Part of a small language model's weights: LayerNorm before each block, untied embeddings.
Each number is 128 + 24 x the weight over its row's rms, rounded and kept within 0 to 255. Layers, rows and columns count from 0. Numbers have three digits each. The size before them is the row's rms in percent of the matrix's.

# layer 8 attention query, 96x128, rms 0.323, rows 13-31,44-63,76-95, columns 64-127
107:133178125131159114139128149120138075127126128149125114114135133125142160174114126153135093182146136080071084122056136136148114105134167119125128131140105160082140138141079145133141143117132150
119:124162113196100146090136133130096105141119137130134146106134162155151133158119128098134075149126166147126122090099142106151176131132095189128106121113143116116123107126152110157128070121123126
101:129106165079144114152095128150144128108119140182180158120119138110136111127125114109125134139144099168074139124173144117132109164167123126102122135133114139107150135130114109106155146156124081
143:106128126118140126157192123154140105132103121134159120149137084102118101159128093184133184122105088140132118159199124156120112124111135124132143125125108149141125126133106076111161125149137093
105:104148127120140114117124089142153126113147101173123156155132109115143117125119124129107156174132136141096144117167172137105140172130153131120123122108095149144158100124063095077137194121121105
098:147120096146116121065115119061076126120134142129176129138108097153137121113127160109150140084128099131126125181143115108129159148112136154168133108130118136097158123104145138172114118142098172
128:151158140134115179122137108138123123130181165141103108178083132093102110165101117143116140196146138115120172140141116116127120113090117112135129123139103134144107167120108148070112146139176174
096:130114098114118152141118116130136177154156123150105125096108181166127145158104129117129156128138165113128162176099142114096130157138151147097143136097125170132107121063128155106141152116123109
101:088129128103151123161130137132073186109155142109164129156161096134130142090139100134109112173123121131164077142087130103145139115124146149117110129155173099131144136122100121136166136103106159
106:102163103128113143161105124095126085129128108101111124146128095148135137116167120120119145204152145149123092126128106101136128126168148060104104127109115136139153159106122137127154138146119154
113:137129139149110130109109123107060119172127127104089140090083158129101139119131139162117098101155142093130096170125084140111164140143128142156139150153115116092162115131143134177107141164133126
122:147082142183093113112139120128113186159180105085160142098145142117130120084172139176147127129143132101145123130128106131080108129104086164149128155127120154122093124153167124114171078147136100
104:102134103100133129125139144176170138113124116140163132110180114106122138142130122113115146141141143122094116151127089116129103140166191083108121097122138116128084146137130130095130129080106162
112:110070093119161086154098164126111143125095085147096162157123153121136130112132080103096139094126152113111106141147075125147137108152144121134114136103144153112150163111147114138134130137093122
100:167095148154118153125108109122137157143140168112132121107060112102128143142091114147126125207106097149139129142110101102153122110161107154091131128141130113108094137138126111148166110145177137
106:132128129100117150127097113148169126106126127118135111125121126133102095111146128136143121145109096113109164138120102129121132051202143126126182172140110150084159127113121117155137116131148140
110:156146116162148089110100165122095133131094150132125153133110128127149093101106129115128129191139116147098090141080121157122132082128132115138095097128161098105149102142118115111147149134144155
131:142137158106126119158169134154145142117135122157130139177146139115147119080121138145132176066137105148132131097151129102125122179121146141090114163124098119152137114133141125119143171153136066
168:124161176100144158148136083122125128133115111151088115128151104091147117139152135130106145131137138173158131112149127144142131167149164125115162182141093126163120116147108111100135107109136122
087:126132111148144131090173100080110136072134142110181133094108132119096122161134114123129110164086129144118159093124142097148126115124131142161134121158119138121122110124152087123128104160169156
083:117131170106121173185138144116147113107136123115091126125144109122137141146141127150111139147179160064135141149117090121122145092129117116140102133099168096158146132138079145107109124135107113
097:121152120120125117128065112117125119106111157105114186157114177109122116130143116169131117177106145096143096103157161137124147107122108110161132120143113147121121101116157144146119079130143101
090:112143129155121118124086095131133109102088127139123151152131123152123122143139086129166113197086149103110159134135173158153143130151108129092091105111080177124139128133103129131115147119103107
079:132134133095112119130129111151119166144119111146106069180124140109121120111147126163118189161094137116138127133159125139085114166123161137126125102146129153156121161119139092143152106158157108
090:094148139112109146192134127081144125096149132117116137113129138094096101124136129128126123135150165104129150120166142102121112118113121108097151108113125172126170104136136075131212115142087156
086:119137152145133145099153148100134138152111125130158120152148161104142110122179140072114185158120091200096147141117101170087119119119134109118131154111119142121172144138129111198129142108132129
086:125149131164190116164173145137115108116145102093042103121100079112121152136125108152134161146135132105133142141121098174130133142100092115120114112118135145127139138132075122129096117114164123
071:125128103163147148104147090144089121111151140163121134114130115128125102126105138117137128161118095105109175130140157111108094118144172143123125098109111141114156118119133121130152121103107162
087:135143111127146145092108115137101104111154106120105134157131121136127136122126105150122079138149147094144130144144104086129134110124058134152122131138128122130118131128164079100161111112146080
105:113121174115131174151126121129123107138139079139092149149110114124155126108132116114132101156161125155126134180140117096155122125152120143168145171095122134116119141165134118130130163108121132
088:124106148150139080164165128123120170159127094126141109149109146125109128092116142130139184144117092101149144137116077127090079143142107126059119121148115128145130111142152145109173134157149144
089:136133111141122108107112132178127126165114107141149138150125160115098124123166139160127108116105122104126123146144117146114129107066111194095142110139138142113143105076143135158097070096153132
077:085105075151082158121134106128184126109108099140131154151150127152104126096140106117107124150130145087107141133076113122115114104132115142121133116109151115114123116131136122101137140131107140
089:083090104154138150151141166110174125119122132157114108147130116116183165149155098113128140133142129147124137128136071099127115129131159135107108157114127101140160138145128118147138140143101159
081:112133098121107111176136152118115150145154055120114113171163157156115140165099113131150179085173113134146123164095091078143097144149140138104120132134133140142107152143112133118141151127120141
093:193147115111121089133122088139136112138128112111158127097104155116162105165114091147142099115115143148127142123112146141148122099181139156124119107136128136129150138105120105124181155138093094
083:134141101174134075070086137145132151110063132169129151111137121151155083095118166139120144177096098161110123119122119146087133122138149141103127073130147150104173146121109146146112132111101122
096:115079108166116125136104136133120117148097109170154137136136113153143126100145135165133147131145122154117103092106112109103121174140138152148081165153122188103155128136131124114126156122107125
090:153168140117134117134111108128109118106101127102145146110100131115180105136141121162105148115123134147170158097179112150132161112141167132111141154117097141149083138164118088105082115143125115
080:156110119147124105090188134137147182124093152098109133093081118115128183114114111122116132132107109139155099106121127129161152103131152124162124122165106134130120130102121118119118135185182112
136:136163114129146115084144152125154149063093128148169151115113137171143145154128137145155095125132135111111101102083173115149150178160180154101133137149123142110154102124104118127099135166141141
104:091119158171138135111118122156145132125117134147143096171139124098161129178148088149119145189118127116156130137155121120140151116123119140116102111125129109124121136130081137126153103108097124
127:097144141133106107110084148114091120141096084144102133104117160122201080105134132126136160135148128151037134180129137137165179177180096123115117137087100136127141134123145100132136128149084086
107:104102088113166151143151154102106152111151124151193129151158086124070115142152097104155158140111120156152111149163154126086134174092136150097123137132099118135101118137116105121151116149113101
113:122139096130124101156124109144184111112154122169122153140161133124171139116095066123131115107165142115113128127145153146161102102212139121153133103126127139114129122090106136114110159078120093
111:087112098111188140133096131083115139093110121154166132139150127143125137173145115106131173166143105100133134102139156134136149170179116133155136113124079105094144124108117093136167131122084159
112:125126120177125138106128112157108053100114112152143111141100132157137146152135122085118123125113121146130107113130115134172124150114094117118140076099129138148107135168144155100148149133125177
128:111138137126079128135103156103133121169127102114153081126078136129113109136154149122141121122116172108139139127138144145094162145124081121149122117109112141124127110101208163173092118114117121
123:107143127145122108175121149110183128077152135160124172112163100151162141098148106129152152099164120123106108122110168122123152115160146175132143125099180112132142110122113111133119112085091144
105:108115130141110097135171102098130146134121094082129125154104142096156115135107092131117114137141119116161100102128094108166103109115134115139124151128139130134118157141128141156192150191158106
121:155157139160123146160132134149149139131130152069172097144069126130102121137115125155111141138121055162152175141120126142132102109128079120096153117121128114117120135099129145093151157110168153
106:128121125130118142122171136084081129185176141145111139114101191120106104152140134143163157121112153117139117094122109128106096157136119168107166138163148130101109119109136139152086126133136103
103:105142090150086105150149155154178138114141124088115108113099097154087115112097158141113122173122129137133132091123120130098114128136128132137156140113106146138165110128111160086109127075127159
124:124080131170126125156113114143147124161165107125157117138107088144130131131140110131130140091135121144138148139152103078110132098154117126103099129076120128104137120087115116140140172075080121
127:162124145102145163124127103129147191092143140123132096135123110149098120075128126179139167153113108101161154110147104138106143113111136152098129165162109087121098120168147099147127116141194135
114:141132151115168123111126096134170162098109114143139121135143139103143116157122116118127147131132119137074159133177114125155150106181114135076123161093070095134114153122133061116150103133109131
098:114092146131122106159109158128113143164140175113136162139118149123122128123121119167116133069164129144181089145141066106113101106121159115146090126124162109084107115132121156129148131147131147
121:128140137120068130144093140188140124123133153121086119119156118108132113135100112145088146143174133152150117128145113116120137114116123124156130116130120104165103157108126113125129149095171117
115:151135171151116157128164102125137165108097130100117121088085104142162125146190140158140134123107127155148122126128119151106147129161178148138165167132138099098147109152126090135140075168146143
# layer 8 attention key, 32x128, rms 0.305, rows 12-31, columns 64-127
078:166083071118152118175162094104083164142142120113132137118119078132131116117120106133125126181121163151114126135125177104105123102144115089115134137167125115156130123132117103122097125129143128
075:118085113158102128128188124102111159127155140099136130108109128125198140085145114095140131189096175143117139111092130159155102117105117132102124107120126151158123094168138130109121108116111131
113:083125152125139162088082146119097140138140125134126116057086130110140098130123134175118168162137162066115095146088095140144180112128120140167135116152158108123151115107095120156138177106119156
092:117088136151130107133143109111135073148084123161134138158131148130156137095118159084080167125120150202091129127125165148149137139159111106083110124132131126147118107113117078130120113169095114
102:127141109157116121115134127153136106118111128152167135136135148098118124114111119131106130109096136129133113148155138137103108121120112137111141129116153157121099140168129098130142103142137112
092:144139134133136085174111117145157176102140086121165142104166114118166129174093109119135174132144134139109131088066134139146108137172133107137106105169095104130112105113145176108168147112124127
095:124109109083116156149116116120139153135104147146163163161143137093180108134114162123136190166154133102126171119143173123118110178120133151141118118117117115127112129130127124147121107129123137
096:141153142156075115093130136146133149157083134091122087149124176119143116127087115129146127106094114124131136097140156076129087158116083118126139109119149168155102186158159138078128105126150165
097:125085112116121168137167143101106152159126177139134100135094116134115136130110114141169105131135118163161112206106146136137135147113107149119105136176153048130099116125124164116135142130129121
099:138127160140083115177163097104148110128102119123163133145126123105086170125142130090107101107131107124165118123134136116138108121113104132155107144142132117140080108154105132126144090117127162
104:115108125166131086152173131170083110116066141119135116165127102123123128152159110173115104120106153146148099080167110116119171131133115103137090119148154131103134130165153124089147155155097109
116:170110152115103159100122122119145143177112119099130106061112111158121079182097114130101165175133111114126110139126117164128163125094128169135136088133097145109124141110127132100153152145167117
098:111107120111116156110185113122116110152125161122132126154132171154106134121148147154136147113157125121156155119128124134090133107120079128143138151155138090103108130138135167191093136169112123
091:091069148145158129103130153111152116123111123164157139113120155165155126134120103167135125096128076097115137098116148127105107125126161129140130099131129123166139125144121122119144122112134117
097:137111142134181125170091144154126148154134109166124145117122103122149074099133084161150137168113116135099098139084103131134120145151145160144091147124078122125129108136126096139169148134138146
087:141057101175120131113059138096085141111148168146122124153077085172099155155133136137117121142129144105123147100121121111162099090153113158119089129099133091121114117122107112173125111145150153
102:134159132139108140077104123171149130095071151184145114120142135112150183139133128109109122097097081128113127143141050132155173127145129140106110137104063126171093109104133089106109141150131116
091:129113147144157135076080163143140075132112117125105144132107131128140124146098087139098149143117112121101105131114142133147142131138120163143098102091170092120150146162103114114166134149108151
105:128085130119130136121106169135139126177149105181136106080103128085131120148142119166120158107129110146144089108131093136131141150078121126153136109108099136148123139087145112137188161120152156
103:104131145127145123103144134118137151127078105142084062120126105138134128142129136163102168124124131139182082140168100136114152158146173139132126160130157153182082159093099103134102096154165107
# layer 8 attention value, 32x128, rms 0.362, rows 0-5, columns 64-127
104:088113163117149125104079123149148112148143112122122144091145106123143153139165108149184106113112148201121111129149158092146147119134172154127155085108173123096149131124073173135128136147107132
087:111088143137143134125111156137152111118092136145152113125076090106110155120138133136129159126160120121098138136123091152113140122100139106137132130048148179143120100162174092149148105178146125
103:126095109121088059145141182104122154117107156100139141118134131172130154156145098109137127133138137109135133124166114205121101171121133146095139147128161116098147115138137136116179161150114121
104:107140140123116186129136177104118123146099131182161119117157140106128111135076129103090137113157156115100157148144140108127127119173112137148127125142086104126104133125110106152116172139128112
096:118126119134106140147133111080120113163126146127120109124117128151132101113132147141106153116184107166120089124075144125130109126102120146121084158171082124119152166136132145143114146120131079
093:134114111134132111122151137110117101166090123135147105152161132148139115090177121179127115136123163137109204064152093119122143125141155123122148103137134128124105129093133111139117146125150145
# layer 8 attention output (transposed), 96x128, rms 0.384, rows 0-4,32-36,64-68, columns 64-127
086:130111151142114127178130124105129187162118105151139126140117128087131114106159121150124109093132109117175147150171139138100157178150125093126138143098129162161119116113146112122146151166106117
104:092126104124115144120157156134118159142151091107161125130155131129116192054121129117135110146153120152151113150133110087143152101157140142142084130143155165127131163123108106072113161077119112
084:145109117126100128126087116115101057180086123120135154096107150150139160127140103109119091101106095092138093141099113153158172111158124158141088119085112143105119158109154170128102095139129114
089:124124142141088097136147134077136122173134137115093154123115169156160124186111148101141092141133117108118146131102111146141152111136093105129141124104123165138110103133124170155048147162139102
099:158152121097111120132122107077119076158127108132129132143165084144121148126140141112136123096095119136134110113123151146178135080126124134119129154139102122141141142135133173145127086107137131
126:127170113115101140121146174151158126089132131108167148099137129152149123138133173141143136136177117087108068085124130139080115109122138144133145143128111107095155135161137127130142085090144111
095:109093146107152129109087112116130120140105117165164105138099112155130138109162124119129131119060112167111156096137178152113121129134129126098112121102129115096120096137129109153183132151133137
131:088101125139092156161153130098129120130150127110145106144098134123134104161125164111130123112127138173128148148158180072110068133130087093150123136132135103125144104117138147130186153118121167
125:159142080169091146129099082113121131162112123135136160116134113097065148100125122111128148123137089163129158109145128100159151167149169190155124118138124127144125142090174112129161118103150138
112:085120138127105157151132129119106104122150185128132112103112135164074144085128084166114094162124160086130136109104136129088148142122142117094121124152109125114145112093153144118062156158169115
069:108145142122107117110100117123100091125099153134100136213123126131116121167112099127097176110133146112152158150110095122145106172127095137083118111145114131131120124137155147106130144082166150
088:122206130153116119115102082117102082140127152128153160155141122119147113157136111153146100119150150085106124135125134134133115148130139146095146111160120110157139139135108152114151114113122120
087:181153138126173137144097106181157153092121127135141101148161107146109107125149150158128147143149117116131156127093106128126131138123174133106139115138115114123130138143113113156060141041130129
082:097101121100140136093165128156149180101111110069106095130149078142138152145112129150120181180138196095151086125145134152112140126099121080092117137109135119126144135133117094149152082149122150
079:100137113163145134150178111142131172097112123105108117112127154105113098170133110111119152110114158128137149153151099094142135109143124115114145102101136162155091129134120062089154147116155152